Weights of a small GPT-style language model, trained from scratch on English Wikipedia.
Size: 9 layers, width 640, 8 heads of 64, MLP 2560 GELU, vocabulary 32000, 82.3M parameters.
Architecture: RMSNorm before and after each block, untied embeddings, capped logits.
Training: a variant of Muon for these matrices, 6127 steps.
Each number is 128 + 32 x the weight over the matrix's rms, rounded and kept within 0 to 255. Layers, rows and columns count from 0.

# layer 5 attention query, 512x640, rms 0.0307, rows 0-52, columns 64-127
[[155 141  72 126 127 166 132  93 125 169 139 152 151 149 124 141 143 147 135 154 117 140  83 139 100  99 116 170 102 117 125 156 103  75 155 140 135 100 110 121 135 138 142 124 108 141 181 131 156 133 131 103 124 124  62 111 157 152 144 145 131 120 128 110]
 [110 135 124 150 130 147 142 115 112 121 154  86 133 133 117 113 164 118  98 156 167 106  88 132 118 119  95 138 133 116 106 149 118 120 108 113 101 140 141 111 132 105 145 113  66 156 163 129 138 113 121 118  98 115 111 112 121 109 164 134 125 143 121  91]
 [120 141  99 125 123 108 158 146 143 120 180 174 125 116 135  98 126 126 155 137 129 150 114 125 131 130 122 153 119  97 115  90 116 146 131 127 119 128 120 128 139  98 146 158 135  78 154 127 137 140  98 134  87 138 154 104 125 150 145 130 113 152 116 137]
 [119 122 129 144 160 123 152 133 142  76 168  95 132 107 133 134 122  69  83 150 183 130 182 122 175 148 187  84 127 133  98 154 151 134 185  84  90 169 142  66 115 132  96  75 142 104 139 170 128  82 105 113 162 107 108 182 114 152 122 114  99 131 190  64]
 [125 128  89 152 140 108  87 133 151  65 118 132 184 130 126 109 112 164 109  93 170 133 127 160 116  95 127 158  96 121  85 115 110  99  88 191 139 152 111 155 160 108 144 127  94 146 111 106 141 139 132 169 121 128 112  87 152 125 154 139 110  93  86 120]
 [ 99 148 129 117  97 170 167 122 126 180 150 124 173 135 135  84 143 180 100 176 119 146 187 128 105 149  89 122 125 143 128 102 133 163 139 147  87 154 130 140 129  89 108 165 144 133 168 131 135  84  68 111 165 137 147 147 139  68 166 113 163 162 143 126]
 [138 141 127 118 160 152 159 123 122 127 162 148 101 125 106 134 162 101 146 148 137 138 118 150 102 103 159 144 151 180 163 116 190 153 142  89 151  88 181 111  96 105 144 122  99 129 140  90 117 155 139 102 115 107 106 116 126 163  72 127 152 132 138 120]
 [ 91 117 145 133 151 168 113 162 156 162 119 111 146 107 130 107  68 146 139 150 147 133  93 138  88  83 158 159 143 157 170 120 120 120 142 142  93 105 179 179 232 174 122 140 119 122 146 149 165 174 103 129 132 123 120 114 139  74  95 128  71  93 154 181]
 [100 128 203 120 130 100 142 101 110 167 196 130 110 123 123 116 126  94 103 145 142 117 130 143 182 105 129  99 113 214 129 170  80 147 125 133 142 181 145 147 118 148 189 100 155 114 117  96 111  94 165  93 103 118  97 188  74 121 160 166 109 147 115 180]
 [107 129 100 138  70 122 116 132 131  82 154 109 135  10  90  73  83 115 153 113 156 124 152 113 167 156  82 113 172 149 190 144 132  85 120 188 127 126 152 164 147  75 134 115 180 137 104 142 125 115 100  71 200 136 157 136 199  90 119  84  52 101 117 144]
 [117 135 110 102 138 190 186 113  92 149 134 164 125 103 143 144 179 114 131 187 137 132 155 107  67 158 108 128 193 179 147 170 123 136 124 115  98 146 171 125  92 117 115 126 158 156 153 117 159  76 135 117  99 103 120 134 125 126 131 161 142 155 143 103]
 [ 95 155 171 142 158  51  33 134  80 142 140 146 133 147 135 171 118 116 178  70 176 111 180  71 157 161 165 113  66 169  56 173 127 130 133 163 146 119 118  78 101 166 108 128 116  90 119 112 133 124 126  88 140 141 131 217 101 124 187 168 159 176 111 154]
 [160 100 123 138  82  93  69 138 111 153 173  77 128 101 107 132 164 113 135 116 160  90 144  78  53  40 171 156  96 136 102 136 142 158 117 143 158  99 138  86 120 136 161  88 143 149 125  65  92 100 130 118 100 129 156 142  78 113 139 167 174 149 139 123]
 [157 107 124  89 123  71 102  66 130  64 147 167 102 208 106  72  78 111 172 143 184  96  96 141 127 123 117 123 131 191 122 105 147 159 142 108 109 121 133  53 183 116 111 126 104 109 160 114 129 138 124 120 158 160  52 132  92 110 144 108 159  78 121 171]
 [172 125 160 144 189 141  74  86 140 151 132 123 121 103 101 120 199 125 218 132 162 138 140 151 167 144 176 111 159 133 123 168 161 139 143 138 164 139 106 166 190  94 120 102 116 108 110 160 113 128 184 158 142 115 123 149 159 110 171 146 135 151 123 124]
 [162 152 119 159 174  82 111 161 151 108 210 135 115 138 161  66 128 126  39 184 148 141 108 124 161  34 142 179 197 117  42 126 140 125 134  91 161 118 141 117  87 149  93 140 205 153 163 191 132 118 162 155 121 100 109  88 141 148 109  93 126  37 125  74]
 [ 91 131 148 191 160 188  96 129 172 149 103 119 152 108 103  95 189 207 121 171 149 158 160  73  87 173 136 129 132 102 121  82 113 120 102 149 168 136  80 136 108 131 137 200 142  96 187 141 161 150  97 148 137 102 138 102 126 165 156 148 111  30 115 174]
 [130 184 132 156 162 114 165  90 145 109 150 139 188 118 128 163 107  96 144 110 115 175  55 159 151 110 177 109 151 101 168 135 112 132 161 109  89 155 126 124 168 132 142 142 113 120 133 116 141 132 127  75 130 188 113 177 151 146 178 114 129 132 112 207]
 [135 141 142 125 147 141 139 153 160 139 177 165 181 129 132 140 156 113 161 161  91 142 125 125 127  95 117 142 101 136 126   0 125 160 112 113 177 155 141 185 112 137 129  90 133 130 138 117 121 142  97 132  81  97 154  84 121 124 190 152 113  60  95 115]
 [ 89 152 102 151 131 152 115 142 148 156  90 161 140 193 111 189 136 160  87 141 127 105  75 133  84  59 142 169 166 136 149  70 131  63  98 140 130 141 158 200 218 116  73  80 118 146 153 175 133 163 106 107 148 123 168 111 132 137 110 108 144 132 134 129]
 [119 145 204 103 154 165 156 159 123 138 141 115 137 181 131  83 138 165 101  56 103 123 153 118 160 161 198 137 108  84 150 121 125 169 136 172 104 108 168 125 111 131 120 179 116  96 151 175 113  74 138  83 164  80  80 157 204  43 156 177 195 148  61 232]
 [147 154 145 114 165 126 190 127  76 185 102 126  95 162 167 133 102 171 121  80 185  96 152 180 118 140 150 161 108 105 137 158  80 120 144 101 179 166 107 108 135  78 109 133 136  96 150 139 116  71 107 128 134 169 132 195 163 148 189 139 122  84 167 138]
 [158 150  45 164 110 117 131 113 114 131 119 161 118 157 101 109 138 159 115 132 147 141 151 188 147 136 158 138 112 110 125 152 170 120 172 129 103 123  78  94 122 100  89  96 130 125 122 168  89 209 148 123 153 175 116 189 149 124 140 165 176 126 115  92]
 [143 149 115 126 111 130  80 136 166 153 170 121 158 132 122 157 105 131 122 149  69 117 120 155 186 100 134 143 108 110  93 178  83 188  87 116 145 102  90 128  67 127 102 166 127 112 110 124 104  92 160 106 159 148 152 135 101 136  90 130 149 160 205 161]
 [125 152 138  74 167 122 121 114 121 143  95  86 152 160 119 136 163 122 108  75 125 114 121 157  94 117 121 116 111 142 101 155 137 146 100 210 173 102 113 207 102 181 181 146 169 177 149  97 135 149 131  69 136  72 136 127 117  95 131 124 172  84 118 147]
 [187 200 120 110 140 176  81 106 106 129 197 119 192  97 127 164 136  98 101 189 113 115 147 145 117  89  96 117  64 124 111 176 166  66 137 126  77 134 106 102 145 153 161 167 108 213  78 104  86 116 160 136 120  90 120  89 124  96  93 134 121 195 123 147]
 [145 162 102 110  92 124 127 126 146  84 129 144  86 178 129 165 145 109  78 180  82 124 112  90 107 133 112 118 145  90 117  91 131 122  88 145 136 135 115  59 121 120 112 140 117 144 134  98 124 150 123 110 105 137 116 114 145  88 169 163 105 107 147 138]
 [122 114 127 128 146  81  95 112 122 159 136 102 159 139 123 166 159 125 172 128  90 134  83 146 115 129 137 144 141 129 125 217  97 148 102 134  97 133 139 147 113 143 160 137 136 200 163 155 115 134 129  84  87 101  91 136  76 179 189 148 153 140 179 101]
 [113 120  91 148 143 201  96 145 108 140 143 180 123 140  94 144 115 135 127 128 145 123 134 128 110 188 106 164 110 140  66 177 163 108  85 174 154 163 150  62 130 171  88 159 104 157 110  92 155 134  97 182 104 123 145 156  83 132 114  77  90 145 141 130]
 [ 77 162 162 106 186  94 100 175 170  96 102 122 140  57 122 100  81 121 145 150  96 164 122 137  89 122  96  54 183 145 214 117 115 151 144 115 145 140 122 131  97 137 143 102 183  76 105 166 147 120 113  94  96  75  54 128 157  78 140 135  87  61 141 111]
 [157 146 115 123  92 102  82  99 153 112  15 126 107 100 162  83 116 107 107 147 131  93 142 139  90 137 148 114 175 108 118  86 118  93 150 218 150 136 137 187 205 150  87 141 116 140 139  87 177  80  92 102 151 128 118 119 117  65 111 110 169  80 157  98]
 [152 132 116 141 146 208 142 156 142 116  70  94 205 129 155  96 131 151 108 133 129 118  83 129 116 144 127  85 137 142 133 169 108 179 138 149 106 174 144 108  87 135 129 110  74 157 130 123 164 173 169 144 128 147 122 158 110 154 136  76 122 165 130 121]
 [120 133 124 126 135 113 133 181 142 114 167 145 101  93 111 106 145 136 133 146 151 122  93 129 121 120 146 133 136 107 154 102  96 124 113 119 100 135 140 114 128 129 191 104 152 158 147 112 133 159  71 153 120 133 124 153 144 124 132 113  55 150  90 115]
 [137 148 108 127  89 149  79 125 105 103 125 164 145 155 134 149 138 152 154 143 130  81 135 156  80 130 111 143 101 146 132 113  82 148 109 147  92 185 162 126 143  65 131 153 128 132 119 105 120 184 123 141 120  97 129 129 109 106 188 129 125 158 146 114]
 [112 117 174 131 126 108 160 116 143 129 127 126 109 125 121 143  96  97 134 137 110 144 117 105 156 158 150  95 126 149 109 125 140 138 119 110 128 130 177 136 129 137 101 145 131 175 113 144 112 146 133 107 177 140 169 161 126 156 128  98 103 105 163 126]
 [147 125 129 124 107 105 162 124  81 163 146 107 125 142 141 145 133 117 117 153 107  85 125  73 133  91 107 129 173 131 154 147 155 123 134 156  79 122 106 120  72 140  82 125 119 110  81  79 129 107 148 133 150 147 135 108 134 103 161 159 153 151 113 150]
 [115 155 140 112 142 140 122 124 142 106 138 122 120 157 142 132 126 110 130 118 140 111 109 127 142 104 153 147  34 109 107  84 104 185 114 154 120 115 162 108 133 117 126 145 165 135 114 141 139 139 135 114 114 142 146 147 113 136 150 114  93 163 161 118]
 [146 149 114 127 106 140 129 136 142 126 127 145 124 124 122 127 145 133 142 164 108 171 156 177 167 127 151  89 130 102 145 160 146  92 165 121 128 111 102 108 109 113 127 112 154 100 119 136 161 122  90 142 121 111 147 128 158  95 136  99 150 100  99 153]
 [146 105 130 210 158 121 132  88 138 131 126 131 146 132 108 122  92 109 171 145 145 114 152 107 121 110 146  98 127 166 152 131 117 104  55 114 141 121  85  91  98 138  99 107 157  86 114 158  71  94 154 126  75 141 123 179 150 183 137 146 174  87 135 127]
 [158 165 136 101 123 153  84  44 137  94  99 163 118 190 148 111 119  78 205 136 151 124 137  98 124 143 140 142 129 161 139 108 136 146 128 137 109  73 145 106 144 108 120  87  77 108 145 133 173  92 131 137 122 168 135 223  55 154 129 114 167 195 112 122]
 [189 109 109  94 108 119 116 147  83 110 114 148 115 192 185 128 139 128 164 135 123 143 144 105 129 162 108 125 116 108 136 129 130 145 147 140 152 134 160 120 118 134 129 110  91 131 117  92 139 168 182 145 132 140 112 143  77 122 163 114 124 138 118 100]
 [125 120  82  75 148 142 106  65  88 131  84 155  78 116 153 113 184 144 116  72 123 117 106 157 107  72 155 104 145 105  96 149  85 174 121 187  97 117 140 129 154 134 112 134 116 193 131  75 129  81 135 135 133 113 115 170 173  78 131 111 169 125 141 131]
 [157 122 179 168 123  88 130 127 173 138 160 133  89 128  98 162 149 118 161 114 190 147 110  89 108 200  74 130  54 178 127 223 127 120 140 113 123 102 128  85 136 125  83 115 111 140 129 128 101 168 109  60 149 135 108 150 115 133 124 167 199 153  97 128]
 [113 143  84 109  83 127 113 137  83 142 203  86 161 105 153  79 136 154 157  82 117 130  57  86 139 193 134 119 162 107  74 136 127 117 169 135 141  90 133 122 137 121  92 106 113 133 128 158 104  99 137 124 149 149 114 201 137  85 132 134 158  69 105 116]
 [154 107 132 136  84 137  95 115 139 168 156 118 133 109 159 130 158 144 143 129 119 127  97 121 159 111 142  94 148 170 121 134 154 149 102 139 145  95 124 102 105 144 139 135 148 115 134 110 148 134 189 134 108 107 120 162 178 120 152 153 113 153  73 113]
 [102 140  93 150 188 126 123 133 115 186  37 140 155 107 221 194 150 121 113  71 110 152 131  82  66  91 119 159 104  93 139 154 100 140  98 120 134 137 108 150 125  94 147 154 123 151 147 156 123 164 103 192 159  92 156 197 128 113 160 119 141  96 132 130]
 [133 100 144 112 121 113 136  84 127 165 129 143 110 164 154 156  87 106  82 133 130 125 209 101 127 180  79  92  55 144 154 149 126 125  98  93 106 140  88  87  91 121 134 177  85 150 165 132 174 154 146  99 125 128 152 122 111 106 166 102 184  79 120  72]
 [ 90 113 114 102 119 124 146 161 171 105  56  76 153 106  83 109 148  95 170 170 110 164 114 171  98 197 121 111 118 118 104 133  98 158 156 208 115 142  79 138  78 139 133 116 141 111 155 133 117 134 142 110 125  67 160  98 157 132 129 160 169 145  87 137]
 [111 157  54 124 118 135 110 177 129 190 145 112 143  94  55 172 131 105  69 133 150 177 119 171 119  87 157 158 112  52  99  77 168  71 154  87 100 123 144 116 101 111 155 160 132 142 108 134 138 123 102 102 136  74 161 181 151 118  41 107 162 175 136  97]
 [ 92  89 142 100 159 109 115  97 158 123 111 129 130 128 177 154 138 146 127 162 103  97 111 116  85 101 176 120 152 214 143  95 139 159 103 153  91  85 105 124 109 190 116 111 141 185 145 155 156 165 146 105 159 145 112  85  94 157 184  63  87 105 120 159]
 [123 107 123 129 128 135 158 115 105 167  51  87 103 170 130  85  88 184  97 162  96  64  96 127  97 133  67 129 125 148 129  83 140 153 101  93 160 139 138 146 148 148  83 153 173 141  92 131 129 115 146  62  95 108 151  96 104  98 134 126 111 189  73 120]
 [129 174 196 162  76 168 115  93 143  96 127 124 128 133 138 118 168 133 173 150 105 102  79 189 101 118  76 111 153 137 166 135  68 129 142 125 127 115 155 131 173 100 129  44  86 141 141 125 110 126 105 160 101 114  82 120 146 183 133 144 175  32 100 140]
 [ 88 152 117  72  97 149 142 111 106 155 118 149 135 180  66  95  78 149 159  87  95  79 121 130 115 155 144 116  94  81 170 106 123 139 124 105 139 113 145 189 130 126 108 106 138  97 146 149 172 103 116 114  88 164 106 173 174 140 151 171 158  98 163 147]]
# layer 5 attention key, 512x640, rms 0.0314, rows 0-51, columns 64-127
[[116 118 119 130 108 133 104  96 125  99 139 134  95 176 118 152 109 152 143 103 120 116 157 111 153 162 166 130 159 129 148 116 130 163 112 126 125 166 102 121 154 156 137 102 149 153 120 130 146 126  99 119  75 125 124 146 109 142 128 116 130 122 144  89]
 [132 130 111 151 125 122 138 122 102 156 133 136 152 134 120 120 120  97 113 107 124 154 122 154 140 130 154 113 131 126 178 122 148 155  94 117 132  87 149 162 102 149 113 173 141 134 110 110  98 148  97 124 126 114  99 139 160 122 149  91 118 126 165 152]
 [152 124 138 140 155 159 108 113 104 101  98 135 122 127 112 115 102 121 141 133 123 106 136 172 132 109 172 119 124 126 145 137 177 142 124 121 123 117 155  87 159 172 110  91 102 136  86 114 123 121 109 136 111 134 101 175 123 104 122  97 120 154 158  86]
 [120 139 184  88 128 187  88 158 121 149  93 133 106 148 149  61 130 165 167 158 131 195 133 107 132 139  42 145 190 161 152 116 115 105 115 100 122 126 124 118 145 165 165 139 134  99 153 178 159 167 164 116 151 112 138  68 164 139  75 159 122 148 136  72]
 [144 125 107 143 126 128 133  82 119 127 149 111  86 158  97 149  67 140 139 109 133 118 107  97 103 110 180 132 136 120 155 123 106 121 123  94 117 160 147 134 133 206 143 133 135 156 119  67  93 121 107 145 135 167 138 112 138 143 155 119 148 126 174 135]
 [112 157 159 104 138 131 127 131 110 103  96  95 145 126 117 143 114 150 144 143 100 150 105 126 112 118 128 171 107  99 111 149 128 110 149 127 115  92  93 124 104 139 151 138  98 141 136 144 120 137 117 133 131 110 127 137 118 135 180 127 106 107 135 119]
 [143 152  77 125 155 132 143 190 160  95 102 146 108 129 104 111 104 146 134 165 146  87 156  48 158 168  85 135 102 146 119 180 169 124 112 163 105 111 144 125 120 137 134 139 120 113 106 139 122 154 127 178  47 119 126 104 121  98  74 119 146 156 129 111]
 [132  94 164 118 132  98 165  55 113  96 169 121 156 126  91 155 134 133 166 103 125 102 134  64  95 154 109 150  71 145 140  58  93 142 140 171  94 139 187  77 132 136  83 135 156 130 145  96  90 106  84 180  80 149  72 100 173 122  72 108 158 102 127 108]
 [130 140 142  71 169 145 134 189 131  94  99 131 118  94  97 123 144 176 159 183 176 127 123 176 136 107 117 138 152 117 119 186 100 140 157 183  61 130 124 129 170 147 140 129 110 118 128 135 173 131 132 156 104 150 182 115 120 155  78 151 134 134 158  91]
 [107 132  88 174 125 136 150  94 115 158 122  63 125 140 119 145 129 163 117 140  68  83 101 101  33 101 126 120 138 113 165 102 104 113 100  82 109 114 100 162  95 142 144 140 133 134 135 134  97 154 149 106 132 143  65  44 131 147 207 119 109 102 109 118]
 [121 118  97 141  80 109 140 176  90 155 126 158 133  90 140 180 157 136 107 140  41 164 150  65 162 136 145 156 100  85  79 137 133  99 175 188 104 120 131 168 255  75 213 129 123 148 148 146 125  84 142 134 106  88  79 102 126 126 151 154 154 157  32 131]
 [ 74 163 110 115 139 166 151 116 147 201  88 112 145 132 188 100 107 112 104 171 127 178 142 148  85 138 108 129 171 149  73  90 103  90 139  48 100 132 117 146 103 111 157 159 115 122  92 142 101 166 161  88 131 157  93 140 126 105  97 157 112 108 115 111]
 [192 110 141  99 154 176 126 158 122  78  88 182 164 143 134 165  95 153 135 149 116 153 197 116  86 130 114 159 101 149 139 160 166 161 169 178 116 109 106 162 223 122 135 131 120 103 116 122 192 123  78 185 112 128  67  90  73  92 101 144 118 161 139 126]
 [147 133 188 137 140 135 152  83 157 103 147 100  78 136 139 125 124 131 133 128  49 181 135 156 104  89  85 138 110 113 101  71 125 173 161 108 172  85 143 114 133 190 163 169 179 104 114 110 190 134 126 132 130 115 129 154  95  92 100 163  74 119 132 172]
 [104 136 116 108 126 119 155 108 101 129  67 139 112 130 128 115 146 165 175 134 104 123 113 148  43 102 166 142 111 144 131 139 142 130 180  77 111 174 121 117 120 156 132  98 170  82 146 165 124 125  87 120 136 184 186 174 116 116 166 137 111 118 131  74]
 [104 117 166 115 131 101 157  52 143 124 162 150 103 106 182 167 100 119 121 109 167 134 159 101  99 142 115  98 121 125 161 101  77 111 113 116 152 182 165 120 145 119 140 143  92 157 128  77  99 107 142 108 114 110 134 104 154 113 201 115 142 142 144 174]
 [135 122 103 123 165 166 123 154 125 134 113 132 147 123  71 160 174 102  92 137 125 187 129 161  61  74  95 166 137 108  94 208 170 166 148 140  49 167 157 130  96 113 112 144 143  72 103 152 170 142 115 135 119 147  68 111 154 218 128 143  77 105 118 118]
 [ 51 131 180  61 121 145 115 145 138  42 135 124  71  40 109 145 158  92 163 200  69 111 118 137 139  98 129 144 128 130 142 143  92 149 130  61 159  65 102 108 165 154 163  90 132 162 149  95 157 128 120 159 114  77  97 133 124 179 116 102 133 150  95 106]
 [117  88 151 192 124 152 110 180 131 115 190 126 186 156 161 164 150  56  68 162 155 100  95  99 176  80  92 131 109 143  62 123 164 115 141  71 180 109  88 156 109  37 102 155 216 128 137 105  99  79 142  66 134 170 121 157 146 114 153  71 118 177  16 156]
 [127 143 105 132 167 142 109 176 130 165  67 129 100 150 102  91 171 158 140 156 145  99 135 160 134 153 129 128 156 123 114 176 131 131 164 116 118 133 144 143 165 162 132 175  95 109 147 128 134  80 131  88 165 162 112 169 112  64 145 164 121  98 139 114]
 [101  71 121 100 171 142 166 161 129 186  71 154 151 119 118 139 115 112  77 149 164 185  97 152 139 108 145  76 154  98 116  93  88 132  92  51 151 163 160  85  85  88  86 116 120  80 108  85 137 112 135 128 100 156 162 107  69 107 121 111  92 142 122 100]
 [ 89 150 153 162 107 174 105 132 109  80 100 183 142  85 144 158  97 101 146 153 147 111 154  89  76 191 129 110 180 126 133 103 156 152 115 112 143 133  61 137 138 124  80 140  50  82 177 109 137 149 125 170 140 140 181  75 155 163 160 115 129 149 140  91]
 [135 160 143 160 144 117  58 123 138 164  96 153 123 117 114 146 131  96 188  85  81 167  45 218 144  89 136 150 122 101 144 111 102 137  76 215 143 118 163  99 111 108 137 116  96 199 121 112 144 152 150  61 144  85 175 132 116  93  83 128  88 143  97 154]
 [ 86 155 156  76 118 133 155  92 139 208 128 169 128 131  94  85 121 120 176 169 116 183 154 150 153 127 128 106 132 158 136 124 104 162 182 104 138 148 133 142 123  98 128  80 122  77 121 139  96 152 134 147 143 143 223 104 141 103 127 124 144 143  74 125]
 [107 121 100 100  97  87 101 178 147 205 134 118 127  60 116 127 159 171  46 117  89  95 161 107 159 187 122 143 144 137 139 134 116 171  92 125 143 130 180 133  85 105 120 125 177 183 219 146 167 138 130 138 163 105 104 204 141 129 142 171 175 114  90 166]
 [128 140  87 152 214  94  81  91  76  84  78 184 182 213 134 117 120 164 126 157 118 148  49  88 168 142 130 118 129 103 171 146 121 148 141 119 120 151 108 139 181 130 114 153  90 134 141  82 133 143 106  73 129 151  97 176 116 139 144 146 173 114 109  97]
 [140 173 103 104 148  86 144 167 134 146 140 175 151 136 107 203 154 135 149 130 200 114  82 135 132 127 149 151 114 110 174 170 116 147 142  85 114 206 108  63 161 147 115 151 119 104 121 102 127 135  82 122 152 146 140 113 110  78 120  68 123 209  99  97]
 [185 140 169 199 176  70 129  99 105 117  84 100 148 170 120 141 152 109 116 135 115 188 150 168 104 144  89 118 119 110 167 129 121 146 111 112 199 142  95 123  75 158 130 153  93 115 199 170 130 149 134 127  26 131 157 127  59 141 127 129 142  83  85 134]
 [117 107 166 124 105 117 141 147 159 127 141 122 165 115  99  98  95 143 158 136 117 127 168 118 156  96 163  93  75 167 138 114 113 171 163 117 146 140 106   9 168 204  68 103 108 202 158 104 166 105 155 131 130 126 121 150  25 181  75 123 145 165 145  91]
 [ 98 135  80 125  90 149  98  78 139  80 148 123  69 187 143 120 134 155 148  64  98  80 142 123 197  92 210 153 133 155 122  68 132 108 114 198 226 125  93 148 112 111 157 139 109 165 107 158 106 160 128 117  81 160 128 143 152  64  93 106 155 158 121 134]
 [124  83 150 206 120 108  81  68  75  66  97 180 133 140 111 177 171 189 109 125  77 103 163  72 126 147 176 147 165 173  98 141 102 150 150 113 110 119 130 118  61 121  87 118  63 136 126 141 104 126  60 127 177 154  79 189 146 153 190 109 117 125 224 183]
 [139 161 125 162 137 129 103 130 103 153 108 132 145 135 149 109 112 174  97 138 133 121 136 118 112 169  91 167 159 159  74 116 132  92 193 150  88 145 144 137 171 101  89 185 145 160 153 140  83 101  40 175 141 167 125 204 100 123 121 119 175  95  93 102]
 [184 129 120 136 164 130 133 114 140 115 126 112 134 148 156 119 130 153 145 122 129 131 144 133 136  95 140 142 142 116 126 125 133 120 140 140  93  95 150  67 136 147 130 100 139 131 129 114 137 140 115 150 172 149  89  84  92 136 125  97 144 131 127 121]
 [143 122 110 141 119 136  99 120 112 129 160 104 115 139 118 140 121 129 187 162 134 139 157 127 141 128 155 170 172 151  83 114  85 126 156 141 118 160 133 120 115 182 132 157  87 180  83 139 112 112  83 118  84 125 117 132 133 103 139  97 142 141  98 149]
 [153 144 148 122 144 149  80 145 149 110 114 144 147 113 141 130 118 101 164 163 128 137 128 106 154  90 123 132 138 125  80 124 116 133 124 145 112 148 161 131 122 141 119 115 158 139  94 181  83 169 110 136  92 133 119 136 114 131 101 176 136  95  83 114]
 [103 107 159 160 147  94 133  74 112 133  74 130 151 133 148  73 166 111 120 116 120 111 148  98 141 132 170 162 133 131 160  98  99  94 158 126 140 113 190 119  96 103 134 122 128 170  84 138  70 137 116 108 180 136 103 186 149 124 142 159  97 119 107 119]
 [120 130  92 135 156 157 104 141 162 133 110 112 103 121 145 129 127 144 136 146 106  71 176 175 140 136 163 109 121 107 105 126 113 137 131 131  90 127 134  88 138 126 114 114  88 108  80 125 163 116 113 156 100 125 122 166 140 115 132 113 111 143 113  67]
 [138 151 159  90 125 137 128 228 118 147 162 117 129 129 114  87 134 140 135 148 129 180 166 124 112  94  64 111 168 110 120 173 136 145 118 122  96 157  65  95 138 142 128 142 132 105 162 124 163  65 144 130  92 127 190  71 163 131  98 144  71  80 155  94]
 [133 144 132 116 114  88  87 102 120 145 107 111 145 125 132 103 149 135 150 146 150  94 142  89 177  81 115 134 131 114 164  90 136 144 111 126 171 106  91 136 117  90  65  70 150 100 117 149  93 113 178 101  60 144 110 121  75 129 167 116 117 182 125 134]
 [143 161 133 145 147 155  52 140 117 127  91 135 133 174 116 168 144 145 127 150 146 164 136 141  71 194 147 128 154 147 105  98 191 115  87 175 140 154 125 142 186 151 203 115 133  77 155 132 139 133 145 161 103 135 160 165 106 106 101 101 110 120 107  68]
 [124 113 156 167 132 103 164 114  94  44 142 132 117 136 125 140 109 142 103 103 108 144 113 112 153  97  90 126 105 133 148 100 110  90 107  92 123 130 112 106  98 176 130 146 141 163  93 117  90 176  99 158 142 144 136 180  92 148 113 144  74 206 150 138]
 [ 95 109 161 117 167  81 186 133 159 132 181 158 140 114 147 153 154 132 109 121 100  92 176 107 160 125 119 145 123 115 162 117  81 137 105  77 103 124  92  96 117  62  63 125 162 134  99 128  85 109  75  49 134 106  85 109 117 140 148 136  51 149 127 117]
 [ 93 126 130 173 176  93 169 191 135 155 173 107 162 147 149 138 124 120 120 165 146  89 159 108 140 115 116 120 152 120 132 130 121 177  90 150 160 132 136 112 116 144 100  78 133  72 180 179 140  66 185  96 138 118  73  98 134 155 106 124 141 133 109 125]
 [110  83  82 141  81  90 108  79 107 101 213 146 113 164 172 185 119 186  93  93 138 205 181 108 149 116 155 129 120  97 228  86  81  87 150 134 175 101 146 101  67 141 113 143 182 148 136 157  86 115 196  64 124 128  87 117  99 182 156 110  92  71 102 171]
 [117 108  80 138 101 138 119 146 130  77 116 169 107 120 174 226 129 117  92  90 150 143  79 122  82  72 219  83 132 212 150 106 133 111 146 100 214 122 122 119 132 159 126 100 148 194 179 142 172 148 158  89 115 114 157 125  88 161 217 115 107  68 153 139]
 [124 162 129 114  89 121 151 125 113  52  95 160 120 165 125 114 132 122  49 116 157 228 173 180  59 130  82 137 129  69 100 118 164 144 179 111 139 110 194 111  73  77 148 144 120  30 149 168 161  86 132  65 193 144 135  99 159 148 109 143 140  77 136 115]
 [105 100  92 151 156  59 141  70  96 153 165  90 165 169 140 117 169 182 177 109  79  94 175 101 138 187 110 154  99 155 113 135 140 139  61 205 173  94 159  90  93 169  93  98 118 131 123 168 122 118 122 129 142 165 117 119 133 153 130 118 115 114 125  87]
 [ 79 129 150  57 138 178 166 181 222 180 136 115 127  78 147  78 177 159 160 166 139 120  98 153 127 170  63 118  99 135 150 161 155 150 206 155 113  97  95 227 169 147  54 138 124  91 170 177 215  86 179 137 112 113 154  79  91 121 116 133 168 150 188 108]
 [143 156 137 121 130 113 122 102 170 152 128 160 104 165  98  75 147 132 125 193 153 191 130 160  92 173  81 150 230 120 127 105 121 142  94  87 152 147 148  91  81 145 105 130 125 145 126  96 172 125 115 121 170  83 100 186  95 112 149 145 144 127 215 155]
 [175 122 142 156 135  69 105 144 145  95  89 145 108 164 148 116 152 131 150 134  76 100 143 117 177 102 113 166 142 166 124  88  76 151 149 159  75 147 136 136 136 115 173 156 115 127 118  92 206 141 102 142 155 139 149 139 114  95 137 135  98 147 104 176]
 [155 118 107 139 136 126 216  86 100 146 141  51 123 132 155 160 145 130 204 158 108 106 167 130 167  82  75 163 177 116  93 139 117 155 142 142 141 153 192 109 126 125 114 105 144 126  77 150 117  97 144 113 201  96 103 152 127 156 104 130 140 154 107  97]
 [174 173 144 137 202 100 127 159 191 170 167 106 154 160 148 183 164 122  93 141 154 112 128 147 105 108 120  49  99 121  95 179 120 144 157 159 154 112 137  87 205 150  89 127 110  96  83 115 185  85 171 140 170 125 142  94 154 119 179  96 152 139  97 142]]